From a checkpoint of a small transformer trained on Wikipedia.
Training: a variant of Adam for these matrices, 9064 steps.
Each number is 128 + 32 x the weight over its row's rms, rounded and kept within 0 to 255. Layers, rows and columns count from 0. Numbers have three digits each. The size before them is the row's rms in percent of the matrix's.

# layer 2 attention key, 96x64, rms 0.196, rows 90-95, columns 0-63
129:156155133154167136123133153169162146104103050119109144076170135119114192147056132130138156109097166127109095110115125125133115195089107111093116150172132126150079116107192065120150149075167174
139:112124103158139144195087106122179106113086178102148073162105158152114082090115106127161116103122141129169147125149105111092135189161170125089118156134060094097113136163197142196122177162145115
160:125119093121118165064076083147118117130177136120121169154070110109128168140141138162175075149108123088109073121142121148159080159063158110109100144143147131128171108061135113121040076137144115
161:122113152154140097137139145137145076154165061111087092072089166164140085084188114154184132124129131117165148082084143142127187162119124125127174169124141071118153135109110178156115122100191078
134:164162109099110195121129116108163120164153119162128178198133123055080179103146179122197094138125131142142128162074136099119133133131120112174119117155191104131129102133127085048141101143094118
148:147152087141145113081121118087124079176171179149117164107108141098089099140129139123101130155074157157073083135111137126171080081108078142090182143136088142110154123096085118134151143156061199
# layer 2 attention query, 96x64, rms 0.219, rows 91-95, columns 0-63
118:116117101161141142197094106131189108123088174101141079166111144145104085090116109125160112101130135119155153116156105121090139189158180133104132155152060087095107135149197147205125166166152109
096:117116102110122148067078082149116121126173139111122170157082112119127174138137129154181092150115130101103068115151123153157081159056162090099099142140145135130166107065132110109043067142162114
080:134117145151140105135130158131155081138173061111085100069082153155142096090180119152194126119144134117162148080088151140129184161113117131134183175137141077115159133114111179166119115104194073
073:145161123098104194118123100107163117149137108155129170198135136062079174102158167124204110150102121141147134166066138094105134128123120118183119107153203104137142100145122096062146123158087122
075:148162079139142116098115122082146082156158174146116161104108144079080098144125141123103120158072158158072088150114130126171093090113080137095189148139084122112155118094078119137151152149058199
# layer 2 attention value, 96x64, rms 0.186, rows 64-95, columns 0-63
143:142134215119123108100143122108062156141101178174158148166123104129118175091061104129146143108168128129152170156098112171105164120128170095174160077088098161157150153152166120139065137165108137
088:106138109146162108114148131188136112050106097206119166122119132127128075138149147164123066157118171141092111056133092138189134171091114178129127140083162139137140128149094134058094118152160118
075:137110109143076194096117120133160125149141121138128124160196116128123092114081165115159162106225136141140123190126108080104098107092090088205184121091166127099149123138121101090144137111173128
085:118113144106031136167125185100104120187155133151095142125128160081120121133118150142119180131090129144091082138137111095047154134131077095136135125141118079111098140206143106187088093100136122
119:088135175134104119058141126140131117151120124058112114134142090146146145087117188089146151124149096164183128121152131111076112138181169143075152180102062065150110108087107142068146112159102120
100:094125141098086150126127157130141129125098103123133152142105149140140127112164153149118145137143156052174101136125128176073070083159126168029154095092080156093091140185159087112156107122115190
069:190087135143145143093111136111119141090162106199158128118121089218155105166166162108155142106135113094158124102132201116116096122141104172146135100153123086139118117173127147109095213096140182
136:149109185125123196144101139105177147162156106117122167151103108145133147188158084123086108121205130163123167150120157124117117135193161107134122158082082134110158121084136087162070096187173120
090:099107184147136117124147127121171118164134102154127108115134072096098116114070106140144101115139176096122103119107159167072094127152137157222023085134100158155140121107111173142143157097173127
093:137137090164186137121109116104112095181077138080151149084095095096118101125081133147113137138121197121151160145157191166054109105152110119085231143112098113105115124106090136149107136127128096
141:149113126119120115178120130106166145162149145201122174088119115134122158129111088104132162099058101135053121162178111079127097097098106134149164091104152133110109127059116103112198124149059166
092:108123086101199119164069080088138109145116047144123115118158144138128108126129188125082147133115138136127160120086126131064094168069092095130067150116133085147106124076118156154107106089184134
082:150085108157120134117135171057109164104187069131163119127081095199154132118158217108149138112133118117148118187115136112140108122100087173217114122103130113135115140155114105101112173092139144
082:089158101120202085177101182114151129096106156105116072145079098107147164155124100118108117104163146128124126121124140101217089117141103169147147113127137071136150117063110164084126155180160084
095:103117206120072164094096180105119116118107134138133107085035096077127142125118141174115090108103127168083106134096133126084184095077129141120127131098107060143186135099116153170127149117139143
148:140133131131158135126156152091100109147146128168144096157143148109139192165160133118112057135216175168050096079098125146116115066152125118208158146132108152131137149144125131147183081109146119
094:116155106085143158118124081108145113119112153163108155148128119035128129179158102126115119098158180124115102122104132144155202106110191066101186083140083144154197116117112134106146109165077116
132:169129114120129148092182115108121126155165086189118112104177099123144131094143140115092101109080135114134115034087102153206215112149169146129159110116109120117070123109102147166166122155159128
102:157132144125164133107076059093165132140126105063128125142127102119118071126110134139114144166166170181165118168101184127139157123122144117232138130127107125157105128097145123054126161165102065
087:051120135157165108061129082119116091104157147152140137151148113143104101154114166154113012185147152092112097131135076159123138124106087134123087130192094126084146126112167102089145129119133142
138:140111152129132116169101133158073144098157089069155139131097148118121169108185119111164182084153133183222057136167102140124115149105183100113158125087108144102160119108138101132128087125173084
114:118110104105107126111116089129072122182173093134104133119143120134139145147087126080087171162026126088123143123134162180192096130091165122096131163122131108107134111107126120158061125130196067
090:154089077132110129075137153087149161121229061132162120114085108188148149131103182103146094106145147110128115148133164141137089129091071157183087115112091117137164143154131133146104187103099125
139:103166112114086176129093102148124099122101153112155143146172132087119134206210127156114098138118113176118111108103087126083176041154140080099178115145145165162118087129148101134127072113124099
089:121084090128163108107085120135074117203142140172145170159119101150127110107106088117121180202140150147058092123129160142163115148131150113034119131079090080136092125088108110138124131163154136
103:130109167118113086210161086126134108136100163077117148133145089128128105161088114154115211079141146139118136142099166122083166091082155157153139174135107120122044121072105169160129135099109099
088:155141062146179111057165163137100143105094196159113119161129124134106053077114128124148128184094143121158148151101112127095092109088148116134118120102147145167193122173134162142172108104172177
083:137123113118217064097124067141138128089074102170128100146136101128131116114131099125115090124188125115098138168118101149177190096112099117170187101111129113115143100160138180055088163150121142
135:121132161126135181187164118089090153088094131129116118169162136116133080190110171119080134108158152104062114170175086121079120100163132139146121083165112120140179140114059148168097172154164125
117:110126086144118146135157104103117099078098114133089095130132168144109090107117176114119122106117121140059141088087176102086123114122099147255132104094110059144125121126139106127153073187120111
124:138124120127136126153154171122165132086126165202129148083137071086128132130139168113149141122149141177092128110170070100103067172113149136040088121171073096137086100107141093096140137171092151
086:095150098116174086134159135139087117072088155187117153159042152159153143122112190102134115145110148120100174159126152071171130128141131118168158119161088168142134137132094040100143141099108089
# layer 2 attention output (transposed), 96x64, rms 0.186, rows 64-95, columns 0-63
109:112102090110113116128118055141174139185147135145124138076116160121164140123146126163171144097117173124112165137046084210078111155082202124132103077099120133143144108110137120143074142144146154
104:137173105165148104138118126128158115079155167167125145139089178142139097179175151130151107162108166141107150149154103129189104152062123132123134128100175134147194161151127117053069152180141190
097:137072126182125147174103129134161125150058126114104126172185159171101118134102136088093138095153150118113111077099146100090112050112127086165165121106132146082154103119134120119148204065165107
120:105069139108075148139098156092098139181088090155103156106132130125160142136129164150123149080097131126101080084139087143064149070148144150144101133122104160081105150142163142142122244096141114
107:021131163148104152118146135144144080103089108063116098149121060128112106092104154122115159145116136101139146121164145100141094092164110140149172122147083082192114119134088168159173152140086082
110:141110144104110115131120093168173140157028087125121160127156127134137146074137136136117134129123144097129117141111084172099065050177146137148119113096116159079102171125170081134165211096116136
082:125078107126154065132123116211098098142127127101116136198197130128054147112168062108114142206127117116152120122137142129128135155118105153109133094151131091151101045136089131117118081141114141
113:164083163115102164156138122155152151112159131103123140105116108148110155158152084147164137136204121128178180171151130093126155168177146163114149127108103135092085079105092155185167057068173112
118:101124118156126146138160107088141116165146160146124092139086149076133157162095130157091143131123145077077123131134192144084152136127116156185042137162086137180139107138100150142188050092146172
097:155176111166158203171122117105130096122127137082136109072112133091109136120122154182093124157143186121193153150209151165098116111123085149119161140107110106129121125147114131143158071051079115
092:147119184086085151080081126092112151127141114120147110112119107112113175113135068181147146142087068133121148146142170100145122106118135132187189097156115209108097091087112132139096100199100095
104:106166079075157135117150099119136115094171123106125138174149098139076125125109126152070153162159118163126175135092130156075109147117111087182148150142152051166080155120094195137144091077128174
083:081054083135128049149144139202086106179099088085120148202201126096071136074151079108116157179102130144132133120115119104156128140126135112130139117134141139137129099106094109103103140152139119
118:127182143113139133141166168105141113112180151116127099116120081116137115163103150098137121157171147141152099162116158095181092176139077143119159110131170074149133109114087107122103000170141112
104:086038179114091162136137138112115155166049125136145153126092100084151140141110178184100137121119180135117099076117131117119160125128141169124099147122089120142133131113130172114143058040116111
096:175127145109157102159138105142100109136165069137134079097125177146139157129112150110187176100198205155113148089127129128134068193131160107122121199165151121136109115110126078099146089093142156
067:143189126100134183141136106057150180097170132165152141108060127134172110177123168142132121074205175058132092136111163150115138134100116113135137139140101082157136156167115132113111062127130123
113:117148110148136121133151068155113071115158092126141068097104102093123152085187128088113156090157163069141092111128091077163168141139130154104148097118165076092061098186089139143128080125139154
109:110172069147126141110142128120132151101200142101153068134122125129085083179119127149097135174157144139131083136113182126163189148138088130152150147135106091206115151154129134117184044168135104
117:082128132158184119135138096135126151093083178140152103125131210154139107141079135158120066157126170111129139130162063175133130200150115101131093143127109150083167144118161086065143189132153133
107:160108142123131118177170125099137118078126134102150131163140095103154105139146089049093189148157123192165078162177162131125132087132195098136156097131074096107141059128103114165136080106133114
091:082087056093133153154072125138076164128154126146144120144096087120143160097137109102060141103052109137107109110099176159147102072136135192129110156125114096102071108157124130147136169081131082
086:087053055125134051131133130206107103191127110094119163196196120060075150083129070111103153175115151133116117094122141132142109137114121114108113122132121125135139113114106145143120118154127117
051:176173123158166172136116115095164143117126127157208165131067171164169104165096190166121112123176141118146096125148125109077141093128103156138129140152110126148126082126170097129135226088120121
117:125125126138174151179114121080173086115183152105124090149125082093101123121168116123091141164107153140100101169107159118125100145102127122107162133103079086178038059159118130183148062116120145
119:121109118102127150158138131103120133090127156073093092115125104152110116117139123176076185109119111133113098138145146138112163099114120176150134155178085116153047125095071165132165042048099087
099:143177138146149107104138213109123150073135117170139101094109195155114109138108131148211131125120117135144187161079158117142096142091176080124114087104166180164151125158104122122116129193157158
129:136175091119175110112163129124160134097170161109136072137124165150126125146118109121132099157181123089103123158113134138156151147114079107137148122130133080118152076173122148058060012154149162
111:125135096107139167145133109166118121126170060121081115134147141121161103157126208101133117137107154105068107124221122122067176129102112171138109142146153132143158147065068156127137167080173144
111:096108147166122116131083156088120144092101125146107155097135204113112132134104178103150110077102132119106187117083203138113091109178097181181137082117153145157136136088163092114145189180130151
104:123111183129157175136113091156168103113189133134142129126125191119198114182114134152188103140155144113184145131124084136152098169147135131112086105157084135178134120133087170109089210153105089
110:096190087122160069131132161146080100144166110162132191152081132143119106093122127113149109138129165087114162166082113075149115147084098100115162129171142112153155161154116061101068158194123116
# layer 2 MLP up, 256x64, rms 0.216, rows 0-69, columns 0-63
098:135115124150107139193110155109170137124108198100097105127164140140147101163114094115132169160132114122154203105109102106091143137130182108132043156127065068082118159144143110142142053164105116
113:137111150151115068171165125096097118157170142125121127127115123180157172107167086128132139094087143193151084139154085153100078143181096152085203123083107094081124152146167178102094100141154124
087:206078101120130159107098183085104122099176120122128105140137116160122171165122052116148153108134127138125052135119183152104131089133148171147174103071118105132094140140224131115122146140135124
114:135130152142182060174162099086095159138156083123110112105191079111168119135078129068088140117160123142154126101109128089143085110080077182083130134110141089086144125163166147119173167131129166
104:072110128169141139165146089169115138172116085103128136077177099208175136130107128151132102126145113148203173175114130140135160195104142152123154151064129109094145129113132121102105128075094188
107:121101171141162128131130126126108108117094181092088081134144101147125091165136115166120173078131164071153126141149146160152123151051101168114170103135139108136145204168178170144067174115184112
110:103086125123114136157123129144108135068187127124106117159063121149144127096082059132190120091143091100166127103147119141102070165088111110146123099091174073103119172100093218115148146129113115
097:111050099118153138121110124092135140125149120126089076086104061136153152130160140134203112156165170163106076097062087108090098112093095113099165144176158162134178135165147171142095113116109124
100:165067173098126084117047161124121111102120118135107085077173093173151107154123162136167167171089175118157138168128168139141077117112118073193152107137150128111152137136169177105146154129086112
107:080131183168144067213141140165144133125126095134120142085172067157155111141083110146131108170138152104071179114150120126184109122087107173107138151123058096125153135162112154150106151122167163
092:098148116153163146165158090189165150110048149126088143070174106118144139160121098141175114122122172113128134086147168137140078153092155105085114131143033102101113151103164113175134150169117099
103:151125157143161084117131177158156092131167131092111132101128084109152164081113102146186139121125197135130089103129077122099196151126080140066126115107109124087121191169078167118098122155156187
094:118104093146131178111204166135160195141120129080159098149133131122148147090053109145124116127071081113127119118093171139169132125134121142217106140080123105109134196101103134093140107074116145
097:103136099121153139174153121137141158107103125162057147137147165184162127049115091095113110160166142078131147077170179109138106142137143112170097197163125086090105139139058124175150101151140141
101:159112150156131109113078160104145129045142180108113088103149110111111072103146098061103148128128175099126164124154092204128105134118143139118142141121157152096129138171186161196135137112189079
091:132091137181099169063115114126117157105148146121129125180131124151182055083113125157111157072157174059104142141116168113157120081130141159147139129131167139067153141168149146110139074194145094
095:127115141111156137129124169110116127090142122119102148090187146176178126156164109120084180170105095190140101106123083148147130146080153132089191148144040156125189154158110142152136077179155133
099:148119164149145134163140153084109121165181087073121101167114085124133153137176097122171149074073125184106150114127186138162183125099163154115111109121085167145147164167097161155074116113169186
099:153130197176139147072158135126173151096102157085080135186150099165139147092075113158118101086135167179110182142085153143142153138093098085120126187118106128148111142127102195126129134065120145
112:132089159127113110143164146095025192124120070135125142139105125183155179130064097106159112128137112136142104176152137145177154149109117127135126197098115118132163155121109196150133100109090074
110:107075141245179079129146132165166114087111154100132062142133144115136122105181090119144141191126175134149145116147096120155145172139100153123130106120092104115165137165137142171109098120155188
110:152121127133129106140129160120152177066123179126126119155155090117149137092158126047100102153084107170084195154093139186112171129132115147125128145176130138086132191182100193147090171145138113
098:114120090104147077191155154138092150141147123090127144099086134108136083099125086070204128105135182095127129173146116139150133152099058188121154183129141114083128177144119156101187156144163145
101:161097180151175123103160093098125158091148155150116064059106113185166071099123123121113127106124119082126204182099117140095197137095153176172123131137157156093133154168131144124148143136151113
090:130100172169131111134147050130159126114094136158107101067134092135111129097060136107123115135110157066090103155126181160141127158069090090155125183090160157160153148194137172129128151072135128
088:148144162145191149110138139107149136144120105152071137119164150087157101045167065147143144115118135173134129134134112194158118135109110129062146198135090140118077147134145147166098062174134086
098:138113167159124183136088167096121131126136141132094134116217141135154131091161099112111132118105078143133035155129150191097151113108101079106122183112078155131064148114149169168120098099120161
099:160115159127127106071107122182063192083133166149119158130123042103173124093137123092158184096106185140134169143211173115096164138123153145113129112117134119118074135148105135093122102131142137
093:147092135173125091120152133113166198140086110180144160086140069158160095127083128121085147080118159159146214108109183135148144187115127138126087130099152073121098147087146143109115137111103073
097:146082102174130137105181141159113154111179097152143128141134076109137109130157147087200082082128160113082146154081127118175159166128153141194157124102109181100169148147200153111175163130116134
105:133123159130206117193088156164103128155202107108099099148128127124140135107115120114149134132127159085165178116131106190161090200105148137105135133106115138148161167171191163140089119108200148
117:134113091169190129077125114123125155140150142135060121115144111137168179119192083126097131122137075123125144121102122085136121097162087076121115117068162118129123200083078123136177165128059164
116:131092140124128119144153118200172128088103150110094125104114048127192174120137119078207151122111098121114088089170142117128110190116089129088091119088121048153160132162144136114121124111155102
089:091119125124179161128144122117108100200137174137100155120146098169144135165119094108097143124155138114089102121100149232169124141103114171079147158096182126129106161203184110123103148104099167
092:119128131169162140096067084155153159123088138067129110176138116106153196092157133107193107097133110130095086144101134080127052098092186123135147125103154123153165163152112174138116079181121134
102:119062179126143056165081148101118118115156071137137098120120137177164078134123124090134095072141171086135125084109130155191094100090117099122113174087144109162090133126162167111115064148105116
089:095105140172148083090086126148128103093168128050158126074138090082196164132168170172113109178071151096119108135114159123140134123110050121095127125157181091113120152135138144130091124080110124
108:125095133128170155126124119093051110128124103132110108086163103128145081170191107114099115087138073176186076106103151211177112124117110108115166115070114109138117139121145155069117160111157165
096:111115068127186166162193149117155137110094114093056119098175127124164085120099105147140109079121102139117104095126135144135166164092170099130112107192157132112093126188190142079087126095164126
099:070111137169125065155093143123177121129115181139085113080141095103141114128160155056132124099099145108063213157170167125119130152133138149102135147168087110053162156100139111101146158128138132
097:126069101166142094168129096138115166126164131103124124113099085166187119202138149085128108141104077134163151144167106110173187159135135143187047136156155128111068126139118110092079120108162107
099:155124099161164125107125100178131177083085146131138115148101109127141145083104079113118123142105088067121107202150144139141099113155088173149054130129131107088162219135064167121087144119128125
104:145076129213156111167086118087138181135176089103127062145124121157138112112123081120120145108116094097154096163136164133162133152081076142157150140158151073087123143121179190119156120087110089
096:181093139120139080130110115125102175162157170113098137062189147172174169141159130149084167087124117171143142123199087120183139138070118150123109114109073116117148115165089186160137126124128161
096:091077181151135096112134113151141189084110096125123105109119073134141128160138130143134136111110127118128148160165109165203107170181066097097048097064150113094115128096156128100132160077097096
093:147110142128172160088073089108089097141095171168070125134202135144164123130091104109186167128100108122169140105095161150169153124150170154122128143137142076122124141102145095100207077183141143
105:141129099158152150076178091179145208110129139143113079138161054113170154149176098148122202163102177099115114165127124112134073145141082104108127188158142093173141145113132107132145160125110138
102:137105140193176084182121105119172107129210110147143120166149096146185168156113125133176105149108163184102153054075162189124108134111132130146144147124109104114155153096108135087094107103107163
109:134117154178150158095097174120078158109169175083112051150160092159148143117153130110086108137115106145101107105148125129150128174144080165165200091150115111126094144149097147145169043129116173
104:097132125157181085127124142142111183114158145109145080089136093109173086076130109060161117180105125108137120105139071131095140156139148092079163137156155132066128151093126120109113109065207089
097:121131145172120108083147136144142144143163171102112097120069123103144152080116076132146124187125112129055181092061125109106171163118096124151122191107081112072132163119172141139159095147155067
094:106099124164173122145174146126143109117148141125019104083129119143151094131149088094116128102181168156130154105141156145133130119080178132095145140111075171043166153162134121151104098101137191
106:136121137133128122126097115124130109114091138085111098117175130106159084071142125078196100110139078126096199107112112100141177162111158185101115119154071158133145165201077146133159060137089135
092:095095107161118142094105105068077143108102126126127133178115128126138087062123174100172100131138154126114153174103149187141117142103082082200157096154052166139137172107150135097134103084174120
096:151111087141122078111116163124153255131099108150119088144117095147151151141152082077147099116160097178093188134121155120112082153115141127132158115111136077131087159146147144167133155145175092
089:117109112172172100128140103055163116093136156120134179105111111192126145125078116131099165090096122160078127072175167131091119160109140111147102181152099050117152127095135184140146123125190157
093:076142123136140113162158089175152147074079159066066136126161116108171125137152124118149141144149099147128077085106134173105130110091141114157107181127089144105176152109096168207128067133150180
096:152068133137156164135102157122130178075145108136136110112140108158132141089117102125082139004136165212119117127117121153140160125157127147106171147118061138105088129119109166125157153140139062
093:153105108159144085127120093095109134123125052139094128043116120128123102129137126092186148114104106113110111184170155086170174187063068171198144124115119120123149139125154139107123147103102082
101:096107111176152072157143130150092148107149141099118085119131125151161078098158142089192123126095134120144140198140158099126157167149170181155106142121132035082088121132156179105150111082119079
102:103121156135148082143162187148138144144143082096130140096131159133143165119167146069115115139136105158086128122096132226136165158157145155092174170068158137068119179129168181134106094102127089
095:087103135152121147196116106185073143122080139177125095210160140123165114167175107133148138081155108095069179179114139073110136178113121135185180136115120150130125152156125171133122145136114125
111:094099140167151131160116168148078138060080087118117146108127095136127091120106104074158108072113127101126152107179131102166136179074103083083084147150112083120087151131203173130135078141129154
095:123064131145182121181121118132138130081164115123080043048141119131158151116187110142140136109127162138172125109177069148148131147112193119152119110153080092089154141181117118141134114088139164
072:093050127115124114141094101108150114132098131088102113115147126093137137106138079122133140152065159114106134077109112111111066072141197127119081154148125112141115152066163100209166190149116091
109:188119196129191097135146192151063144105113139098116104178134104161130103074138123133179141109178131162132123144110142136151121129145175108126174114161146159048155185169108116136105097083107119
090:128101165161121101120149087077095122077130073135076113134180124129180106153145125092117088173120080055132115100123173121148204103112144082144161153112123117117147138094160153121146067082180148
085:198079176189101143155136163110110148143135095078139120103120096160132112141084141070127116142099116134166097128168106088083134155086117178156087146106146095101176169194119155144083093091161115
107:086109063118126090098094154103152116101162053101109112126132119115204143100189121142123090182123150123162122151142148144117172130061129105188156163120120125122100178123129142174132073113105066
094:134104107161163163134155099092164134072063152144047062129112090147115101146099083114105199148165144129062110160159151135156122149070162138104104144143128118141121115175090101144140158141106172
# layer 2 MLP down (transposed), 256x64, rms 0.22, rows 0-68, columns 0-63
104:152099120138131145108147150161106111087205127115105159103125108139181191148187148116162178061133126102113050087138141120139138108140054110125134097147154136133099162113135146102138131093154217
099:101141131138050154165136105131124135186225135153138120124147180126089142152116111134105069111090134151135137142167133150112117104210073154127158160135076113138141087097170155137168080088134129
071:125119097120052132122126136158117111086086161167154113148127128077167118146189087114096136140156157124088091134161119051104110091141130115079099133102158137139123139105180118156126244108110153
103:113133185155081157120160110156034110141144140101127119123100185072137150150157116107072184120126123093131097114214170086113078113157133166161114148070145136130133104134151125152135155084154150
094:150114148156113134070159123098134067123138152127153119165118090159130094067133153163116092152076108092160188097168143143204088128142148211151118120105132125076144156136094067105142135171165122
114:148126071039134135153151179118111175131127082158154126095186144120163139120142137114085134119101158137192122133119109143083102111117052089132108120103147101099087099124121142070070096156069144
105:110137062142103046122153133079129138131110154183124075135172132170132110194133141097115093087139122146120061106097100087120144150128182118114148120128100167141128151158193099150126206130142164
091:144149147097095134130159104105077089088153147169136101103129044145097133136121095142124093153184109132138121154121075107143110147158138135086185095167102180154222106181147143123084176138149144
092:199129129097068135136183222117149137144147100108153095124174115123115127137121211099136181160135146152107176135089134161147090108140065084130138176139113107109139141140146162109139182162100144
086:127135132152067151162114157079109060070111130106193098132151083154117119150125161117112136150165096067108130106149128116120127093112176146081110120125036197145156154165140096153135162174122137
092:106098105092089166112113151143121108136164159074160117109115187131073127068120153183132141150121138078131125169147130107132133122176121107176103109071062183097155117142114131158201186105086138
110:200178105136094097153136123136148166117100148118160199099133118061141149136106089156104118099090127099119077157124110069158127073076131159150100104142112101126119104134165075142213140163114152
096:175146098143076123119158153097150100155129123118154099118156170064108144069094100125170109084116149176108118121091143147130203147093198099134095099151055125166109083139145140126153175090155110
097:105133143141146132122108125112099112091106169099144082171133196103065134153154116101140114097122160160121100180122121201120165088095139117099161100146131180138109087139152121124111229060085138
097:102196182103114140105128136162097167107166094164138179091121127191137121085118155126122132162137167139161136178167110069098121126111165169180163165142163137115158125171177096058138131088135159
095:148139219120153131136172097129106161155157176095156161129166170167118080131070146126130195150140149090111159090149127127136156090089196112134096082121141151137105122099145156117122152091207113
100:138138114110141150121137109130084133155170136107130118128104083128041203130188129142141122111097096137093141134138119099115113143150161096152127143149007150127166136100098148076147114061127184
083:167164065080132086188134202117107136190092131157145087126125073143119161158134127091193164140122151120062158098176085119121139116097105108139130109132155178150116114085110084136082139130149128
099:147141148137177129103151155103112102147124144185113096107123097117120069128081124052146166148109133166135111117111115070142083155099083143138163132096182153107106117124164071114086230148111167
107:158124150098130150150140096085110060119080140121177148132114140146119120115123175129147082192127087153160116142118078138168107102177146141165192159097093084138134085118119060164209154138136094
090:146127146116186135079141109098149108151148105133254121092100105072115097107125096051102085129134128160139118139103082135123137104145133206123113120116111082107150138160110151159114093154153171
111:179122211122133110153173127167155127133172140088129174178125127104132146193111124150132142116136151151172144106127074204121149141131137127110167100103171152106135135141199110058116095129061151
105:145141139147127173148117085144167115181096156149171164085116144093068115136102101145124120116192180153125110122157161118157167167108179088116156154169096139102224130119115158096104074094089130
101:105182208091187137120179127141155163087129145152140171100124133193093109144149176133101149106114120107153188156138169130120177139142127120138145134116168162138050088122090169143158159140112182
084:137110125108192156132170088130096121045133152171160090100160121181096107103098109147188139135152106140176119128147136083133156157150176088157141098124122117073184056135129123116122182155155165
095:132137104128093133110139148110121115185142143149099160206104108111125193196099160083122113211158133085121119149128166107108144140127131094179089102102085133135145076140131173120134082159083191
091:160078101141111195102143116119125178136118083148162141163134187194119096101086174114147072131113132106099140140135117149071130169153129177170102153081066111142103055163121129137159116117121170
104:120114110115149189080174137137106158189114150099090147130117181109127107126156078109114150148146168140135118114100153160111122123085090078145125184170065145150135104109118185149157127136227072
090:169152076124133145094112156086136060136145129122156127165104173121131122093127169178199079125131159126139142102076166147150112164089149074112087146161101203165124114166127131140084096103119188
081:129102159100149135082169147129096051100139079091166144150139094076089101152166194137136103143133181103146083167083159126123141102144122152167119085141146146120123117101163042124131097072162128
115:155103137104106128135106147141168162132133136104154149170092208032072061118116106145118124106143112123085172146142164133091115142145128094144132151134068171082148052139126105179156104127131161
128:116162167144139124149140153131129119114127121065136101129110138120074150117126168163136153093116069178148169179106131128149080096105168138156116153133238177117162105156108128108089105071190165
121:159124111127081049085101166083163130126138130132142138128159076165148157113105167098147079092056073154185092098158132145142158116147111131128172140159116165060089124178113114139151177141132113
097:135116155146085140155092104106134127146117170149076124168177074135159099126164131087180188071121130058151179138124102119109098143107156126156131113114163122169109157236118133156150177131120126
085:089212139128147155136179162141177116133108076112104112059156206067060117125109119129129144143104164137156142086087145115171108147144123166134132156106118115156080109140112140159166101092089093
087:111114126084086089152095183105182107124111155173163146147123111087127158152108128122175153112171133080117147102178154212134077100074158156134137144126151117182090133191158149112113165140089165
083:140112090095123151111109109149125179125113154150113084155128158130111083109098080186094161090178118145102187102138090108129095166122183087133153102102061157088133073143092125094181067165136137
101:091150082106140179144079128162084190144136147107178146165133128109144135110091120145167175141146138124156183177135167161122111167088122109096078166158097168046135092111149156130079163106168130
100:146146127089085109105151114117119121164159146146110099119155094060130147142128152078124119089101184113104112135156120172111069140114107195086095146129168092132102148135019096126087193127097129
100:082094143073152176141089143091132095135072131140170081087073118069115158149129115110126099155099149085148100136163106130111170139163136101140124110119095137152086109122092058077148163195081152
094:104169149122116087121127073167147162134111107114082131128085179057096159143169174129090105154129095153090127080114178101169152122103146133181138183120151138099093049113068097141104116117145113
099:177124127181135132079144184107148129147160170170131108111139151181075134123150129133117066124139207122123136156108145130093121148145059203144136123085128157186097119130115114102132189159121069
104:118140128173215110134112069148134132122118121152138094142141131098104131192188102112142160100140097129141127128151116144160184149150136124092210127134162150094057076165147120120156188100101074
101:198146158177189122156112156133072126196152126101103125130095113128128146132159106143062118105151135152160079122168138102150158162108119120135067150169076144091085096156147163077128168074154129
098:171135137139123104140100166127138137133157162089114197111095131118065097132117150127199167112193066113087113155121180128159099201081111135121172126172068102128084147133140122156131132130177105
083:141142104161091103112142117130091129106089096161197101148202132141129161188100135114150131110084121105100085154053135073104155111104106108122123136107149103114137119116164102162086218130194106
108:233136106095129131149048188143095123151161158153109147070121136163067144159091101079138126077092103115112146082130112142151150123125129138143157045132132138118121120114099149128175140148091129
091:100142164193132155104142137062183069132174128135158076123144105133134126184137126080086114143149148154102082141140198135146078098129156122135107113140102145123168088156146153092068157104185170
116:117172126189158125164107102131122169105104158116107098145116102150147171150144122105150099174088082150067108055033186112127161156135087096102101126110158152098141086118101122124191116115121106
118:159156118122078108115121126154182135093121136120129176130118136121136194139175112136102110135175086132124166106095161112198084139081118066139089070119135144197122117123149116146164078079124205
097:139124137181096148106106086074118135097089114160154153076157058114105153135153134084158131089104135092149173116140097098152109094100150166096089122153026149163119140116090131111177144113075158
104:130185113175120124126147127122107072141111149141144202132110151132112143116108124117071128090191083143146100150202163160102129116068141091149162104163095077108137166174131144118113176179099185
112:163153073132198099101102102144135157094111121152153142162134169070100141157116111080151107149130084132154084172073145171119187127086130129139153084063135106140085090148161119129083166098169161
079:114130110099175115134115075099112105133100135136156089104135081055119133139164173088115155135140159131067101181180093172124136185120103113106143094160105117115103069077135099116119176071144188
079:166131093150084126083157127145139101094110156113146051140173118126101136160162051116130113081135134140116111162194062137080110117119131081097086153118129138119103140171165152121125205070103126
091:163135074128125109135120119100118186115108108135133176112160146132125140141075112169153120109123084136092159114168121137084123154108097112163107124162119096099134052144212125121124255140126110
092:137130134113095178187104139160149109102138112056121079151103113098046106141108142171074133116126137151156164113172099157192129107162112192116092110096107112145124041112105135141146169135151140
091:130110165114107162160131179125094180118149162116188104104107134105135166109134088097086082095134156150082091112123137124103150076176134124105102125141115146099064130129162136170143247122086124
086:216148124164181189165186072084146176098145113125180094152107191160088114117163176141160164115164108131127149132143127142172148095136159113155125127136110139146107147159175163104117157151094105
105:128132150150167125130158123148093166124138119108162099161141125137089111105151149108147150089156218156081119153118173044103103151121173136139142150125105134088102072079182153090124196137062107
097:103163137137105188114130111124138098179120163124166165139107158163069143143141136124123149146172174138112122100199132080180147156144166180169102157128097127128140144200153149137106053074093088
078:133151082182168094100147140092149098170179084185102145083154122148129101152095186115153094139113146131169147118154091111135092138091088160103107102137101154082126126120167185134098191183187121
115:195168088104161128136107150152042092148128127102147110115093153093070126126135103106086060139149088163160155148141167116146090169092111141125131144151150116144086124189154086110151176063125150
100:148114136138103149163083144126076144110097139119178136109091109135141112169069087135127107119128149110103127106126135127137142147127102112087064149114144172111161095171219032114139167093085060
089:142088195096128128120087083144112149179081081148071190150175134131148190130072143153127125094147132148138155112120087141154111151095120146120141146069096152104113137126121125079123187071061122
112:128128114109184104122122149141167116174086166101120148129085150122118134119137150131109047126202151080104138070128123107184081146072144106119142178182136128121103104038180157140133134153119106
097:216128146138071134156143081113117171141129123193122088158117121103108121109140114138113121166120154129138153089158200160206180115122122145142104119124088129090146092073131137081210151131116151
072:096138135138037178111099187143141116176157148096159125114159153051107171165149104129133106150116132129129101085120113077063108064143093148118154124111177118138145147139085105184111117114076131
110:157112069101163135078139138095105177077099111165170102149136089114115146139140138130090156108085097146132126114124175113082110156162161143167165152108149167088213126156149113080188197143109113